Part of a small language model's weights.
Training: a variant of Muon for these matrices, 222M tokens, 3394 steps.
Each number is 128 + 24 x the weight over its row's rms, rounded and kept within 0 to 255. Layers, rows and columns count from 0. Numbers have three digits each. The size before them is the row's rms in percent of the matrix's.

# layer 7 MLP down, 192x768, rms 0.606, rows 43-191, columns 448-511
100:146092107116131150125181158122112109163118150148121143154151131133120131144159127081122149157089104128138141145136121109141112109114091123103139137110124112118113148165136147109151102139184134
100:128111138137160086139116100142121134122133138102139117114122148105140107121104150088142112111121150142107128172143170132133132135146186098100124106168118121154067113145062135129106139136169081
097:104146089145113138120083102093146134121132143094140127124146118121152114106096145098133082127109114131189135164111147107145129141169150149138159141132137097143118102130172094093111112151095108
098:091126141153117102134131119113111135145083106119135099162119118092129116100134102129091135134121127165130177148152127177137129118107095126149130135110086149172148078121121139183137144150147104
097:137103114148133092103146137109105136126138080145134170169098157125098137112112189136107079151133169059167110094112113125115133134159140141143098107091157131146108139140132124146138146136158130
102:143168121144100103144110126130115151121139114093152092139147142130180139131119119137149145162156111116129139139129193134156147096087120087126125120097134108071180143106148116121127134108106100
101:150087134136134118141136127130119132159131107152112152144126088129130102130098105134116133110085121167107092136117152158126128128120113087102123117154110095179141158091125118126201112083121177
096:131086120121157123106093105093165092125167140161124145141104151110174161147107121109117192136103083161121168101136173124103098112142129062133117111184138150143147116134147095159166123137141154
097:111137149093076120135108103164144085141119090148124114130139159119117137119134191126125159139123151133135125159098082105084117104113138165135141120110126117079090124122155120138140137109133097
103:151143129118126106113145182124143155121137141104101128161126117116108140141114109118129121082127137109148165175176111139118133150148119134117125126112119116132086134152080167122130157100151112
097:160096102099114109111174062129115147120116164111133124126121144127122123128121124135135122105077126148092154134140094128152126111114139140147101161097115126106162086148157142145108092128169101
099:147102154125156124133143124104116136134122104134116137109192105094121095114097141096160109132107108095127133131072130165120104117159151143089136122128077111115139124095098114128121142111145101
096:135098151128154141129121172153109121154145153131138098119141112153145109157129158163097140119130067136107100142115158137127150136137095150114177093113118082159176098124136126115127174083106115
098:133108152105125132101115136138123135127133110138155111125154143133131089142075129111099102114190130111111126124152172078118125169143138105143124111149117146152130171118084116111126097118132154
098:100113175131132172125155085101157171107082140131106117101113154077112147161137167120167110146097142133135142086121108162113120148118161126161115134124105108127110127109131086134115144164114142
097:157170116163171150111101130130138158129151172132111138111120113123060136138106104107125159119157105130173124090155106140142129137136127161126092135127137120125113172129119147114140084132157115
105:126124139141123086123117109102075149142098152093131146144152143123132152129115032176119152171106167127176117114104134163069099129119115143159108130145113103136140094106135111174167158137135108
103:151161110139117176127168109159160151139125097124103114128110168168117118120160125156139145112136110097082102101185148155134117172171162130150105163092132109105085085154161099121144114134161122
100:112116077128124092110090088150119108126120137096080109135123128134119121096108139173098170112133122067154108142136143157066113085128090129127127175165106079143094112107107136139083146157126134
097:107124123123127137141152178083171121162078150138160139109142133120133083125152142072123130101137117176108143098092150133084139148105103112126122149177168141117116147142142123118149131118122131
096:100151116148107126155069102154114145180138129092156099107161101155154139142129153060162143136115106145152087094177116140139168115115065126136076165150138094140124141108116156132109121142127154
099:150112153144110168120127122100115141139098112127136124118122142113160057198164141133139083130082129170127113103119149102118126121137106149128184134126130155141130144137142101118149142095148154
094:089149076163066128118090105105100129121159092125156116136124143082121180096121151107121108115129101159151134138134127101105098147137093137115119121092114110124128135137150114100123131162131110
103:111125109100122098111128148129142149099178116141127127124097133110156137113098157128165169144112130144173139085134118114111142154142102117121134129136116117151187141099135131141145119109162159
101:120120160113111146211107091154131072136167197108096093142105128105128096087139089141131147110136086131177122110124115131103142121098168121133145106133121082096186131110112149140122112117108101
099:184147095113116113110164115100140120108174082118137142107134146149164160129170103110111150124085103098081140130123124101084158143163128172134132111131119162124102183102135114146095143137119126
099:121137152159143114108121122096128123147146109163122144097100134124140128120135126116140114109118124062141113149126149130172165133138100105107151127130141141161143160117101113113151159158137145
099:118113092104134139125144108124151110115093101173174143157131100101137120152120134126121081144120142131184095115157139144145147127073110111135122128142117089045119098105153126129162104124147165
099:166084084104110146126130136119146136134153114107107127127083105106140142089144124125170108087136095104066132114099069116078115153118116109103084159128126103103086119143147193121155103131120064
099:161144130126098147172142176119137102108162139104147162099108095125191113117133161110103107139115118152100113142131107169094098125151122190130120108124147110152186089172145137121115150122125115
100:135151101117132142176108172085143140147156140157160117131121139062107151120109151154169116157137158155108106114118132087095101167127145127164122138127119163172107143126112130111116139136139140
102:156136100088117117076144115135105107117128131102110104140132152155133106097170161131110151144163097156103153143160137106141120143111135133107126076128178158135159126092120146114088136134122163
101:121106099165124122182107129105140154169133093130121170151119148130163133130086126080128143166145110134154172140114123073118128101123158109162162200160138136107133118128109143123111104097152159
101:125142144103132104134119149140118096142113138157156140138145142156132108151132104130113137139176105100146142092165132153126130146167149124133088115120134136131133135141125171117141150133108146
100:097113114143139137169126157137097100136188145136091157113110100123113136109139147080119141120175124159120125120120144130160156134130126144166108124108135095116098167144107124125090128133110108
105:097126118104121166129099102103133160136112141145115105150127126125115120097169126129130144154125164131142153098130159192109113116133172142127154110177128121096142133131114079095117141106139150
099:113105175101139135132095162151170161141107141104101101147163168111109122111107150112154153143154143154129091137126120119160153149120156111164108166144132160145127114113135116145147114158137100
096:165135127137122097144137110078144145131126123177086135131173133095129108106120132120111125070093120109101128132135177136140107135122134139108128131142145164116110150117119187103137131107142116
097:112167154107150084134147146152118136124138157120113116129143132136111106149123090106129119080096144074113110207157101113121139151184127111116153136182108104128137119141106113106151129129133108
099:159153166143145089134118095124145143144137082136091139131122129156160147163105111128137104132142153093177144179113129105133175126063092125170133093107133146120137109111092141115147130132182091
102:121106158133172094115163129151141127129108115146100143132147111125110129092118150125119187112117109154128102156128128123121114174094114065151148092158154128159098113084136137096142109113139147
099:104172164147143170085106133133118139161145109139123136140077139115165114084109124072148136126100139154129137141079127106135136186101132153145104138140116092148152129109135179156136160125134086
098:125121142120151142165123165112127134115113092081135122125137113115109135110154141077156078118176166094138091172159134115125140109153130077118123137099141143145118131142124093104093116127111131
095:158139122120133122166129113108126140136132132158123154168128139120117115119122091096169100123136111124167166144138150122187117170111159113085129148170143090122139083084143127174104138152112126
103:149131149109122122135093138132109193135121138097152088119109101145120109128130103170158141106129151156079125092188143134124121162113148099100091134114151133100163123117153119139122146113147149
101:108122125133113155117165101138136143147127167106093142170121111145090148150115148106164116119123135152109156194126135167110139110153085131108148123119121121108105136129099139125170121144118156
101:119151150136137063149137157108111080131159142090125108118116100106145135127061137141109160080140146181103068091137110142119160082125158123099141110128155107129120106135158088091156116128108132
101:122098126107118129146111098147114088182124123131136146115108075107123106151139128143119088132110121155101129102149131137138146148122092102134118127123116124152126181149156119105147113159134108
097:112096156141140115096119160119111072130166129100093095120096089132128116132123153158142103161115138115122153180143115102146123118098147118121142104090179125105094189131097133108137167154149178
100:156140147091130111110105107110111135095142089112105155112115151130120076136091196128103152081134117151120103103112168113109124126086126148196131155124153190135109126133143118085096141127089119
097:144106168132129101115111077133175107175154128090101095097119120104121135160131128090118147126108085155100163129133138133148138136113182164136112114123133130115135067138156118139107133151109133
100:111134084145105180066133141126137145103143089147133091111140174093152110136144112104202152135115127105111125120143055143138124178124144097114154130114125152120159111167128177099111128120138130
101:136085172107090167056128138161126156148118089159146128132110080136142093143124128105133140103144114113138095123120119091163144146104134098120142145103063131120115092133108103152134048143157124
099:137100127140138116154143089107117173124173156131123110135105140147109117116116130135091110107124086143149115123190121125078120134178155114094156124115137121145074140136103137161110175120108188
103:117137168143117187072098105071136084165118164109126168136163177155106121093104098162187125114114115134144155143166097158096164073130134117125142119108125131168119122148119116140137123113127130
100:105136124150131102160107130118167125118112149122148112105138076087124126108108125122161130144118122104110115072089152124090163105101102163128139146156114130110162109154099142144118093108142133
100:144122098160126161106173117147118141111114177125135146121142113111155120127143140134115107112111121155173134099170160104086088138128148134109144136127120147160145155159110128138125125086163152
111:157100124076127109129141109108157157074105121109096118088113126141110149148114083110143132105114126142132063135098089118100142094159143160112120158144151122131156120188155120125113120129136176
099:108110143129138107109116120148124105118143128127126155141142155122079152119136114108146146148118137129164126130118111088156124176186104085105149137127148108104113090173108188155131116106099124
103:126137127138158120094141148120141129135165108142169126136138133135180121184112108109119134118115108113132136131118085130131115138104129177094138112106128167154141185101135133122110152152157139
102:116124176122128147167158136152080130110145123129065146130107134106114138122114152159161129109113113118105124163097151131128141131179155133133102128144099088152130154143143104154147132112120144
100:169124119135113171129160125106125151124103130101112095136118159142094117119113149170127106113127098150088142130086135101168118168141100149134174115107151078119133088164090128133154141124070128
098:106106113124177141087145148137115133114102104110144107074125141146138116120114153155140168118149087096161094129151115128128103131117160162162075106147132098110103118116128096080136114122134123
098:113139107128161096119085143153102133141165120115139144145134105121137108129115144088126173138119125128174116157185155150123147141140154118164130158139122097156115140063124118121135147075141122
101:136142101082154116111106122151119151116150167121102106142150116142130119146144117172141156157147170147129108100086109102123121138103130086111058101128124107112093091172122138124140121113118126
101:126104107140107123068158140145141122139169102139133165131146171103124124099090086142167097140115121138166113110140142168106136121128079130160145148113128107102052100128128149091093110129159154
100:093124120143152102146132127157123085089162106141124143147090139128158126117103106135107140140101159081088152144102143148141172064138125118128103134135114145100140149096127085115143096135122125
107:153132150118102128113143143135132125096129103139149117115136122099149118067106113168146098091104129134151171156116137159124114164101150127128172131092148115103118171117140140108140150131128116
095:168113103141134152127119111173161165131143111128090099101127137133135154137143121132152115088152103149133099139120137148108156118141095145143152094079144122155155116134140126088125169082080086
099:154157108167107151164154135141100136138134079151104099137066175184131137117153142110159102108102139138139106140097120133131103140152146124170088100139141094146168165100130182138102174113128110
102:139096090150137143152156134165140115139139164136145123118150091147148161120179089104129109145103135125143137131091118087113165143111088124151112103132118142146106161179103107133073156162111117
106:149111151112129144126093119154131129115110161118141131134077155113089127126171097120098132112137135135163072103120141132165168118139078104122107126137119094126185138153097140116155117168098128
102:164154156121122126133126126142118130140088164133129116112120126107136118103073166102131123131110128173104096087118094165175121118180106111187132093162181114144146144113125115161097086119135102
099:141118134128126134139158157115116099124135133118121116120139141098144150089162086130152113130110143145099142097193139147130163103149098157143104139110147110154126209089182135160147156084140126
104:101102121137095155133104137099134081108148111109160120117108126141151113145154119105127084135151138099130136105125148116136070089150130144121117095117133096141181128143085128165122116113063155
102:122111165131140139206111088138118122150112110185129121130132167093140150164099123164117134091140119155151133103151138131122125170142155168127160133132154136134156122130103130121135144128127156
096:165140113145100129096151116159137142110106109150105130111143140132157111156118144138095132083104103120124142146154127132128123109125100124111122076123138127131165130150141113089151130129093105
102:119136114144109109135139156123182119108106116114142153146114118119098142116163119161150125143116137164120102134136124141084126153102116106144137160156112130153119122109151161112114123136128136
103:103138131132110147143107147129136101123208082113140120121128097079135175127171114110136128117137143102136162135147128149147123144134137094128112136164123124159138155153131132171105147170126155
102:128116110161155147113133146125158143085112100148111122133148102174148128139145107152134127169137121150099119142153099077140115078171136108123091132157172108147190111110135154149107134134102151
097:120133149144099128168084125155137141120112133099120092103102104131137080176161126116150123104146131179113134138141112167160145133127117157147117112057162152115091118146165132128135095119106159
100:099104084075107143119125077138099114140129183128145079122093142108123118161152120153075120173082122133118123145131135137096144120119184163111124148163113121095146131161146130135122099107129144
095:146160110124119172062130151137117141140067118137148127134134133108149107125096157121089111120141126127125112134192133125110099159086117090143138088130121108175139121113136139073109157126090116
099:117144112112120118102123169133166138144187103162128111164133153126158158162164144121144120136129119125098156136134113145198144130134154168139127091160087097075145146161142132122117122139097132
100:109112122128103138103125131152158144146159092157131078114105158170128156124137149091087151097150150135130131121145145134148120145095163115130096119081106100133158097126157076153168151105170151
094:115141119133142101100119127124129138139146092132126087127106104160120134161133119069123100127128088141059136172156112155125107143139131127131104075110087127087137116156123104133145109100081088
101:136113132134159120186109083114142076137107103168126114123133145150096104128172116159117128149132111138128104149122163176161113166097152161118137172104080130104159166095131143159119118132126138
101:120115169144108133156151127123135092126120150115177143120127141086130194102095117110114158113089121122149174114158101177148121132108090132117124116126156137148103122138132145143120094180135090
104:174152125119138093138126133166152115105126131118151140122131141122096090100069102130160121150129157120093187114153143090102108158132148115118118151118088142107129127098124124068155101102082132
105:138116113107119131084168093114119115135122119096134110097104115096095123104139139074109114128118125115116119186169129103100145151140139159098140116133105129100160154120092103147122114102118090
099:127147129152104153101111104139143132107112160134112126154155124141114160079130196159114107101125135113118138098110114144092121146156143137170122135142094114130150138113101132140107130107089170
098:070077105138167111093060151119138118111147119142092117066110107121124174133124157111081108142084091152125147118090114156156137121158161165138126123106105129138144143106139097147111145142115137
101:173126114131192167155105102179146158115128103101165116120157133141125132119096140105131116130095150079067159118165142138092136140122131152162169146134130165141157136135173175106118115160109120
100:115149107096121145142136088130118123141103178100156105103149144086125137163136113125123136128110170160112201112113106141130163124143128135134087072111127139099125152151160118085139145158155134
101:168143137153077161120143104091089157099193118113098133117152143129109150135129134085143141133135157128122096133156130104137131129130133091122129136115153070099123125159084157131131118093131105
106:102090096108132110145161115099126131155125103079139144157121147121096194134146172128130116094133123133125119111166138124129095137110142137170127103111138103123111154144141156106124138125170123
103:128119151151131119116077123175102083128131101118132138140232082130135123183129158144135160122118139149125121137128122108132158110121121149105140147123129122098134094128130112127136110169154126
099:111140145123135108153159160139127162094106137159126153107150109139154115132098154154105115136105108165125124121110120138097127100124142111186137105129134163070134179155106153155116180150110123
100:127108129125117197112145140096117160131126147105114156120102126090114092138081106125098146114115118110048110108109151149157110109141129133121134130121144094165145068169132152145185152121129159
103:123150130169096151137168148154114090144094157119160117108150128152149148178129126101151092161149127123117120122140108127114145142099141131151164099093091110146137098133118133099140133103096096
098:139107120157128103152104105171092093159115165131123091156141114112116095156108153099125118163113137156127161162156092140096116075133142185149113118140179136050085181154100125128111107141111102
096:126114093125109123102171107071144116089129149119141101116142085167129108128150130124150104145137134175162169165109087111117106121140120125102095096119161146122102145118116150138116123141163119
097:133123100110142131165129098114118120120161164092132140147148142137117119118095111111099144157143119110128152143183132113102131114112137093143161152068116165110128077115124127134155141080097149
099:100134114131140111098140134060143113116113134107099107118131134106138139113133110129146107157151153110094135113105139143138112154128154134161103136140097129122129126166157101168155115119117137
104:111171148117126090147172101126167163141120088096139146146120139101093116128187141127078109169166157137104136152142102135130112140130127136121141126100119085125142106120186097103098147114123129
101:127112144054119110069129100165130149136108115139136144129140170118085149069125108155170116185121126109118154103160132126119115134161156149172152128134114120134138100145123096089124125113113100
105:129122149178149109135139138098174161122105145120105115162124112090144140165148136133204161114117120125142167122140159142170153141128155108127122167111153150131105110094108138170134160129137110
098:143171091113143142136108128124113152155149089134140170133138180143106168107087090140103101157148113135113122154122131082132101137160099097082135139141136176112135104144107097154191116055128119
104:110138127096129161145117142127137166112134155109164102174132170098143117139164121119141116073127115125104155123139167138116137118127126133110117155170087140111148123107120086114141160134157128
101:120148146142145100113149149131145097124137156130160181123168122119109111127127133153157114128106134100147152126121109146104109060128117153110118105096145126116164131096132103139142131201101121
101:132110170143139094113109152143143135132119134125137111126173113146142121122131128128132174122121153111147127147155123140121141115178103148105127150148154092143129137101127130147116140092140181
107:147116095113117119148111169120161149109122109138116135121071098127089144113149157146140140079095135141148081122154117102133074069161134136100143141152095144088087126103038140145123164105157146
102:118107171133125113114132074086198145154153193091147135113143146090117116153107149147133152144150136148101133102096096148140167116113104128160135074093103118115124096112149108126134121120132137
098:156133123138121138192158101122136119122133115101122127132143106151117124122185160119065105148155100128157100126118125081133103092101114152131126135122143144080130092145114172094115118121148106
101:092122118079125101183156102110158126123133160093130153137198163118169144116157168121099146126098136150131120117124081133139129134125141118114113137135139113120136144142150109138143091146140168
099:176140134182120105139155088087117148126138096159107127116102112114113118169141122079110149092105162099122121094133104096117101149132116118100136157111136096116131110141149149169121168106133116
094:130178134133107133160131101175073123131121152141132107157157063112121126105148108134145114088138137167171115118186126128138074118131133118128118148190099134096120132105116107146107139149144147
094:104152121116120130089142100135161119124114108121142112142116141114131118123135139163098097145135120123158141143131138152127117143137124105111146102094130156116137146106124127118160150151109154
097:137123125158123137173110127143131167128115142114108111120097157107127161164112118096098134117129133099114132083133140104085086124128116129109131069139146139130110134116139106087126131176148094
102:142123116134119125140122109161077141152158160138090133104109099118142154109125128158172172116111143149128162117121158154129148165120181144104119116144107140141140133159137122161129143092134132
094:134128137133139118117131154131156145138079113103156090113105130116136113147139095182081116142145118118129156102118150124146133169149115105105137094109094181122119132159109139145141109206108119
099:107138129131106093147112121121144121114106146119155125100151125083131146106101091142102088152122111130136142140138146125111135124150115141138101165115098146133095140133115126115114152182112143
100:147096134167163139176122092119128137129081140142114133158118145089096141132113135084143120122133109118129152116113141132125118142141121124112135135108127157114132134130121100095146160131161148
104:094137151131108146108131136153143146096139127117170132121133117135139122098123142114171119106086121121084131141150085143136155128137164139121114127153106138144152103125102109123074108145135106
100:133150132123145131115133119135130126102118139132104130141100191135115103160139139117143100126113145091108122118133140202096079137122140171154125164106160110062140120136082097108144161115146145
097:127107132178131118077135162093118137148122123129127111092126112137109189114148175160132170169145107146121107090113130100123131114125103131124153107152177102101109127148115102089140167166153121
103:121135157125145123135090116113172129131130134159093077132145114095133149096145122126146120124101112129090090163106123143091123170123121169090123137083106099110129172125125120100090128104113150
102:102109148150121145140144127118115131067109154156137091101128121100151165116167119150160135131107164123131141107140162144148120170092127161178121187085182096088111176110156127173129085144118166
100:094138131105087086122094113104159167110117162133109144138154113137165142120159133114143106122178110175111130160101139112138164136139129149137138118169075106158140098122105115123110123134098136
102:107127119125123137146136111091146095120095086125161136149116121163132121154124134103133140089142137123132129106113118155117169142146131158134126134144132126156138135150106129139088134102139158
102:140073152091107093146151117149125096128091113149095167120135102114126091120138129094114140113140116142155101135134142167099101116104113147117165081137122181140131113117120084129139125092117121
099:103142166180099106135174155117153107132121104180148144133116099116158155120146121149144134162153119158115125170105158154169123097150139128127135153161130063091114117069151130159167146125098122
102:115157171120111102142135113142133116148110100113146160111149123126150086116176096110105142112130125135134108129130139150135120079169229145103130134161129114118156130115126110136170109125147088
101:155143098114135111129126111171096132134105131144107123128122096099103108119111150125156145136128094156164090152159100123162146125100149122163117099122159180111113121138156134122100097122066148
100:107155140152104117129113113166108149156118123124133116155132137127174135127083112125114154162149138113154125140195135092133139147126123146134148094115166107090189086091114108098107130107171113
101:091139146174106137098120125128131113124115138143133144136107116089076148128150146150145115115152108157043143110118130088107081083139091091178139128094080137138132110098126137121159119179136131
098:144125122156116169132116123129105141129108128118109177143128132137122119125098119113125107113127115137091136137174154130102162112106129144129100088153123138100139109121129093145124158078126123
097:131155083148110133123140085077112127133079123120092151110158121161117127151137103133114136113118118107161119127064167143118132121152144118104140161107117123126107164134071092129102102096133146
099:145107075069123117159161154114144128147115166140156152158107116151140089161100149154117136115091117175132132114203144122123112149116094125126168099132110127102169135078118145122122107134141111
102:145141118158126091134089155155150130127176115095105127139131136115121131104157130138142117095193148125143099082160150106155118109133142123148110095090120160086104122131114107121134107128105143
096:133166127134150133111123094141137126129132108084126118093146142120146136122137134117128100141134132110148140140091137130147169134129160119121111142139142157086151150181142157110089069101139124
098:131124139120101157151140134116110075116110119157105139113162103130083101084154128093148141101068126110136120116110097144145162118124137112182062144096095121135136165148154163126118129115095137
101:117098212136100150130148146128121161089122156140159148152137135100112108150147125149159145126159072131114155102121078112118132122112129144144095133117099113110136121140102136124110143159138142
098:122087121120166154079136151134125093123130120125123160140146128106154081103090186129129131151146136126155105163142111157100122102102131147118164154112143151132149122112157106134178118125120090
095:130151145069114105085114132129115123153117131168125143140108102133107168114181141127116151147120120131109071123096133138110094104130164132119124102117097114126157101101147091150103104086118116
103:154149107144145140161138127170131131161194143058091151149144108107102136157164207132101136139120140127120142139084125131114101102138101137113157126110127119124099108142082127187113134124113139
098:127136105183146136139152124087108102128098134107124119128167134090151152124128113140103138102145143155085132117124093117083121085133121127137127127142109167141158137150137149105100152131146142
102:147156106154124145132132148132112144116136153140156084136129122134079104135176137160150101122103162172143116158138144098154123081100115100125129052143134074123121100092142151110095130128133130
100:102136118096124145112160146138119137128114146128136173135135146143130111143173136102114114114117192111188115164126135141160115104162113106114073143139129142143159112152140168095118096106100062